From a checkpoint of a small transformer trained on Wikipedia.
Size: 11 layers, width 192, 4 heads of 64 (1 for keys and values), vocabulary 5840.
Each number is 128 + 24 x the weight over its row's rms, rounded and kept within 0 to 255. Layers, rows and columns count from 0. Numbers have three digits each. The size before them is the row's rms in percent of the matrix's.

# v: layer 4 attention value, 64x192, rms 0.0422, rows 25-43, columns 0-63
# o: layer 4 attention output (transposed), 256x192, rms 0.0528, rows 25-43,89-107,153-170,217-234, columns 0-63
v25 101:133132134110102142134162069109103122067129123140075137142147167094139086177126136130141161130129113132159100149093117130137088104131148139114153123141153135111107106119114179094111118104109132
o25 122:182087146172148142107115140104131106152149146122122150102094113135122173131141128052120107131168144118146118097130124162133116136167126144129116114079063088112112151104131105150125114118119125
o89 088:089144138126128104148139114144117115140098134145142129152174135136171100133113106202166132081114124105128148150140136092095125118107124150126125149121195154144117108154123156126131119140138126
o153 091:090130094084132153148125149149140139101133132141114083150148150079133058148124157148098165153112104162137171130111109118157146101066121112115142115163166136142147098152120172092153155126124125
o217 090:126172077099087113155156157118107163110121112111107136094126100121088098094125109170142117115078135142089093156124127116110158156154123111150160167151156171123153109133090123121110127117136162
v26 102:114138116186143132146141122138132141097109132165174122129115140088128114114124083117157124115133111098100110129161122118159155103083122121140136126200083102102108146113173131098071106120114168
o26 118:114105131084092116130095117136109120138148140107128107127165163120097163153074125149099205153133124129114120179115147148179122129124115158106162104051118112075115117115090104141159177140119111
o90 081:114131149170169157156170126121103157100124114143087136140097095161130087114152150107131079089107075138134107070105077128095115139126170147155077158187105157155133170085173131094126086122134116
o154 086:124147157191160122141142147142141104133117126128143153107084137148137089103184118154153063122133135089122147101095112124109139153113100114170089153146135130148134129131163177149087090092103122
o218 110:149136057136152123134153128116137123132129116151151132109118062099172120118133138092146065127121139119143133099181152101083111135154136086113124128218137138177098131175173117139114119135145154
v27 095:129141085136171131110115152152160139096132100157135107143202158147133129152108121119145111117088085086130143146151109136125120100161141119105122138144152090165152136153124117124137079114142142
o27 111:140137080123126114116137114147141130155112124144148138122098125142128110117094149196133111177169120158100164129099119117182081092131104122161134151107105114169130091163130141101120128157135143
o91 090:119160151134108140106132150109138080110163098121142140124139170147144112125154104055134105104073130122144116132129148117107191130124147143133117133116150133134125126129136098166092147105118141
o155 095:148160159146130125124141132148137179122100124074099108136152120107120134132155096098122143073110140107120132136157137123112148142144131138100141127135145117083143159095110106115155152159141089
o219 104:155067158150132126124116143140108094125140167166091124157150133108134139131117135131168153128110124103175060098133112100083130135153128140091132122141177157115126161112112128135142112101139142
v28 098:151115137111168148100113141091145127126141168123161128113112141116093141100085119119095184090063125123197108114062055090114088192125104097168134136133123168132107121088158142123122119099109149
o28 115:102167192147059137144135149170111117140130116105122114149104119119155145121140091134173100142201131139072109150179146100102201108146149131101125133123091099105177136127159142143117136158138096
o92 083:164091090100161109119114104104155132119121146128154152142120152145090114150103171126113144106097116114179149117089093144138084112124111134135178149119144177135106132166141103106102132113087158
o156 088:138108115138201136104153102106118129134109119151166137101170141174109106132130141140097184106081137127151123099083100140129090143135154124133146108143156123149078132118115152116115154104143147
o220 099:121125076141184107118122124101169136075130162133119133108133113112140134107112159126098132140062117122167129126086165141140081132110075128147107127132145118160118105115098125104173087117140153
v29 100:141124124146167125156157086162120088108174097130128141132142143148129109114141141134138124137140114167079132153092117164135136095155081142152112112083126125132188153074135095079103109113113128
o29 111:168125102154144128121131140126158117126141082111133099141137108105134131146137141104144093144133116115167093156107114125135100138145149146141135130135099147164122100120090122127123155109106166
o93 088:094119159127137115126113098123096138126143131137132177120150157156127131131120135114117117106111145157122166045134129102119182135160115141099150125112131118103129140164123121116130121140148110
o157 086:113132133111084125165147097154144114125142158122098144102141141139142102127117097138128142148148168105118128110136144152106144099087082095110139118119169100135137171113167164124123049139146149
o221 111:086130136116137119104117166122130163147107156137151149151125160149094115082134108170147145104103101116120135140147115127114113121141147110143095141110130147101166121130144111119152127162158090
v30 100:141147131104129125156176162090138118168160106105108132113185172083137151117148149128191127153164122142153120108130082115139106156132133146162129107132143118129149111138171187115104182128146131
o30 114:156128139109116118135107131125121120117052133113168108136120131128138103120170148145075141114128120135080110095167129125108151101155147124162137139081121154124094125134122092153140106119110100
o94 089:113158136133140145128137161123133132123183092125075132136150131113125151136118111107164140146107125133171154094115153130156100168097128156111148102185128091137122119112124133116102168111139145
o158 085:119110098142139155127176131126129134114165130140104128117109160114127102124118126145148140141141130149136151124096127120131067117094135134147121146151166122138134115177112159108120193108163136
o222 100:097127132144119114113141141141141135159134124134100178140136085159132153107104106091187100138130139103183125159124123132125131155112109122104079097170113127109142111106154148128143105147129158
v31 099:121127150120163130146122133115115110108120097112146158136139119128126130157107155130073126112134139174164105140083181143150148125124112144138111160173112118111084103167094089068124158103112127
o31 115:127141136143110145143114112136136111083117114140136156116144150129134115155115124115189173144128136095082111141115096152148123159146091072143124132100111123138105172087124114173118145191131126
o95 091:147119142143107124147110121090086122161130113130146136115142121164155161123129139111060092091117118148156154110139146110120154139147168178131155132156126136128164111164126152104135139074137167
o159 091:106115149131179142130127139121130131143111113123116157129092096141133111101126111137089127137135103111133130108125166120101104117110158201106102126174137095133160052127104152105139123080112114
o223 102:127119100115144090103157130156160154210140151139092081134143106109122127076135114144100096109123123184175123132132126088151149116101115137137109106128168176115103134152157103109149104132121107
v32 099:141143123103144121136086147153066126152140131124144106159121151142099161122126137121143103134103137108133155132135157114187098086100114137132123088128155125105122086105097096142117124136109078
o32 118:108115082153106153101129101120141120140143105088083136108135094160092095151106094124101144103164152104163164158138112154130170119155150129120127144095118113212126157125151123132140174139151165
o96 084:114143146111131130131143157133112117121130137148182129130130166087112126122148129116167120136113122134115078109107147125132094117121129153139126093174137160093101119082099134095114090107119102
o160 077:156136120112118118121114140180108134113128112155154096126134161113151141096140164101190114124148109141104113113105118123101112146109117098137113123144126111098133107169086146137126047156106139
o224 108:148135192121167075187127151122136126115108174143140149149109125094188162128125145151117108162072137167106098112131150095105082097117100123135153133119123136082145082133129119127135130114117105
v33 099:125101128154126135111089099102141127122115128146135137094150139101151158087137121148066072128098110144098142117151124135120080133147139155168123105155123138080129124063114141143119141126153166
o33 121:122195128106144090158160155143124142146120117122118114122112103136141129144100118104113169178121160127148132141090159117129150126144146097122105150095161112136116125130106145123142125140136198
o97 088:140101153149092163109123087109158151113142138115145165124161161108131124108188104130100095052152086135078142119158125103126098131127147170141146108122110167099127123131131110141096156117118114
o161 089:147063140152132170124120133142117115119119146122158125128108132097116113137097179127127118111116096141129137134155086101138110135115091153114135125137100123110098117148124133109139131089144043
o225 100:136117127126112142086083122124146116099119105114066147129142136143120148117142119168171107117126121083114089109165127158102122118102099144145161149183120121144164120116164109135112119148083084
v34 100:135177116134143125099129126080126151199121099123138154115113180133149133148162140115167146131142143119114143092132151163169159123113114110105137158146137172136121127144081168138134122108135136
o34 117:107115123092093125149162127140099081127126142147136111139141121155133136110118104138110074135107152123113103112100176086175086135133152152142134122140126090131137117103130141140094169114122159
o98 086:186109153144163158107129123106134176139121094117134134139123160104127152158130131119163179138112106139123151131162118153090165107140135110120171143107127165116129110160148111116131091167123127
o162 093:135146112173150137115080128132143112121143144130108138115138140094127123173114154153144159121142119143120125146125099151105139140141092130098089140128136126132110155131115133093163110112115098
o226 103:132153135150137097099095129135166178126123106091112161127097119157112112104155155107137155111158095111184149106151093153152139125094119119135140132148115184114162148143127135142174098137127120
v35 101:135129163101130120130087131119075139176144108143126133098177091120146129128127143112108138113128086119108127124128109157149140153136099137104165113148123138129130094153157080101150089129120145
o35 114:148154103135110129114140095125141109107109119085155168121109170149138099125164118150118124142182123136165182147110092107126105115134139115150109146114165176128120173102139108126099144095141150
o99 088:107119156126130125131139149132122162130134116139085118128176083108146145104115150108116132113103095124102102073160158138139122137112089131121148134121073071143111129166130113145167110175116135
o163 092:132096133145151150137134141127124134140102121160140102114149080086105140134112158106129149143115163136116097129133139113100151140141133110126145117140118111128121060108114147113136113138137126
o227 098:092102121115126120137103175125114123124168158154100108186096129133085149142104095102102113098091132132133099127152183161151148129116124171117131111136081094090157108175117136138154134145111089
v36 098:145158104112131109143134157094137115093150111091117113107140084111133094119126110123159071145141097091154104095140117180109139142130134147095089136078097152155171120136164099140125141136063128
o36 110:131139082138133118139153132132101128170145169156099138114120152185149141154113143113140193095117108143113116175116132115089160131107105123127091130168116127104095120133149101141147135111108094
o100 084:102152131154122099117103138107125145074112097103160128107107106096116137120110104138147099169122141169160128100165137144144134127144154130183150137091157136169176134093134141142097116146115141
o164 088:167140154104127140148113119097164113119100111123112112128134119100122091112140137156122074127169103119156139116145134119128106135142128121090128109117092118125162140143105127120125126167155169
o228 106:109097155101094119123097135178153133108101098116166132189113115077120138108154120101104084144126168065138138076132139146177094128136146127136193130088161110127123133115127138115168127091161148
v37 103:099148140139121124145185119152132126178128150119175116104121185121113113092183125156165159077158113154130137139096156116145133155142158124132147126122130117129135115153105125136111088155104169
o37 113:109125123126136150085135107083111132108120128144099143173100160149167146186095127114116110149138132119094118147169089124144131109136129137116142133112137163137091132140129178110149130109172161
o101 091:118117148161154083148111177121143123146136150132164139124122096079090132103128119142124141124102124107171140135115135138121119151151128130134089092135104116133147142104100109148099139117116101
o165 087:169136117134138108165165158160147129138109122112132106089146100130086101094147116116130131119156127139141110117087160145116149153125102124127132150115128107127138141163137053169082116165073128
o229 104:158143144138091124155137149192120159135141123106156108084145109122112137070160137134160132114137145164127144081105163129086140119132135092131127147157098104138180112092131135105153132110120138
v38 101:102121119109113121178130117175105129155116151096109114112160083108120079117121125156127119129155080091145116114120094104117093097176090116137072114131126136137051156146091150172144149136148180
o38 116:092145136118119136101109153102136108109120099127156122159086140152142152135138112106074142184077179134115155117153144109126119135100134128098149131145155146114166101115155111167124109105132112
o102 080:145139128150135119145112133148095166144121170142118153078147086104154128131177126143188110089125069094153107142085128136117116131149132150149133127099150078147097163173101150107142135140110108
o166 089:149093137115153102157137146143151115094128140115133117102169166122123128134134164156160105106134089118152091167098102148130155099136122133180087141106083122121123124135093149096143169148142125
o230 109:163114130153120144146154072148093156184152151132109108115157108115109072111090115133146122082189128164140134122153111118129152127132150127115116091116104134156088124127127146080113115144133163
v39 105:136083140135109133129111091088135121106100099151076109100128159076104118115099123131157153109112139152095139120145120137138086123142122132117095103124108189137167134131078115108140091170099078
o39 113:108144126110134116098159117130143111131140104143168108096123098155169148106145130132132104157113128131132116121183129127097165103130152135113146171077156128138128101125138125159143192122135145
o103 083:155115146140102108138141127136115103119131159146070162143131165106114127155118114122144133119129131115134152114078142121152109139163089110142115111124147129135130164149127079105092064139131121
o167 095:129101122149151152131083111144128146133114128081150107127142141115088101137113159120123155117123114129132140159073129103141082149097128144136096099167093126126149142087131154080150096113133110
o231 106:159125118152126143140098170099123147133111159144077162133119151143105101153107130131121130101144124102105121140126113146156140127147121134120120111169119138105122156146102116116095111161106124
v40 099:119154148119086104099129090174065119146167134124103111130137121130134102182152140112151080125103119111121126121133128103121123156107089133148129133131147114075110140123112109082129138094141108
o40 113:152123123159159109168115128102166129151131128168106167144123125163116110122127122129122186095112150148107137165129171153127131135147137134127081141120125104152155139127145120123115128147137107
o104 087:149135154113102131107129112135090122133121163117134137106100130124141139126125116139104086149155117097117141077169129088142136136156135146112125134117158139090111104115096160107152130105123141
o168 080:120171107102131155107111142130110116127119132058140114169130119087128149136137153133109096165114133083168131084111116130103089126118121119114143133140164169158111140115129128142143111093121101
o232 108:098115110109110137102161136128113135087130115137121086117159134103136129142141107126178096162126088134170114126127071083160138104106120095164184114112096117110105121149132114144113137120132163
v41 104:130129102127139127159101135139148128151197116145129112094119161131107142145108125100093088092146106123133141153120121083140137158103138106134127118132092102125073157106131134135075085121112135
o41 112:170148152102109138112156103111141108121091147113134114132137115104120102150123141159141149140118148161147122142160125174080091134156175144130114145123133117148145107146116104094161153131165064
o105 094:098100099146136131148134163170153126131144160134113124103109151128123155130109117109116116116170126097126112152109134087187156137128092096100133089135128115109137150136125162172119132115116179
o169 085:133132116146155101131136155148085137147125110159143118126114116130121166114122168113113094126111123123117122104086128110166194137113066170135135139110133145134094136125143119155112099142104152
o233 105:083102128163140101186080121132111120145178107113118177148135138141177107086127090107109117129143116142123139126163130096138135114106106128155154113160143132095084158128131141152094118111100153
v42 098:123083137098114133104114175118161139149095125114123164152173165100147136142155119128153100110125117105134141138157128155117138147126128149130133138154122108121151108132140097095121104138102126
o42 116:111148139117162147145138090095129139149128128135150119124130133073112103122156115084161183087159133138108189126116100130112106081137134117151135079128124120140129176082130136105092134070122141
o106 086:145110118150131136095116157118120120126161143123146144124141126161111162165104107129132090159139117122173078113113113120129137173141112119112161152118146149131118112152110136137159127192158145
o170 087:154106117175104086113115170165125127120124117137085123148133115208131115147122160179114079166127120108111093117145158155150141138106093124118092168115107119130150083163141118133163090137104097
o234 095:133139130131077120141126135150120140100132110117142133118106141130149171127115148150087099145098134132144070140150155089134175150150152144090146171157100130129128107153110117144151164175123121
v43 100:153081133092080134109133124131127095127103109141104122100097132135130149141161162111141105141150122107112130117111109132155123163131136122083109127122154107136156159137135144141135129141106138
o43 119:157120132134169132106138141158139141156143113119116159128143117158097109130113089166108144129099124128132164120158155159103116090137149137133120137160165125119112111137092124169086149137131086
o107 089:090173129110108140123118112099114095103120139140127140115149137122160163157152164117155075124117123115137113146102098074145124154135111116171146092069090112148135112160157143093149133128095137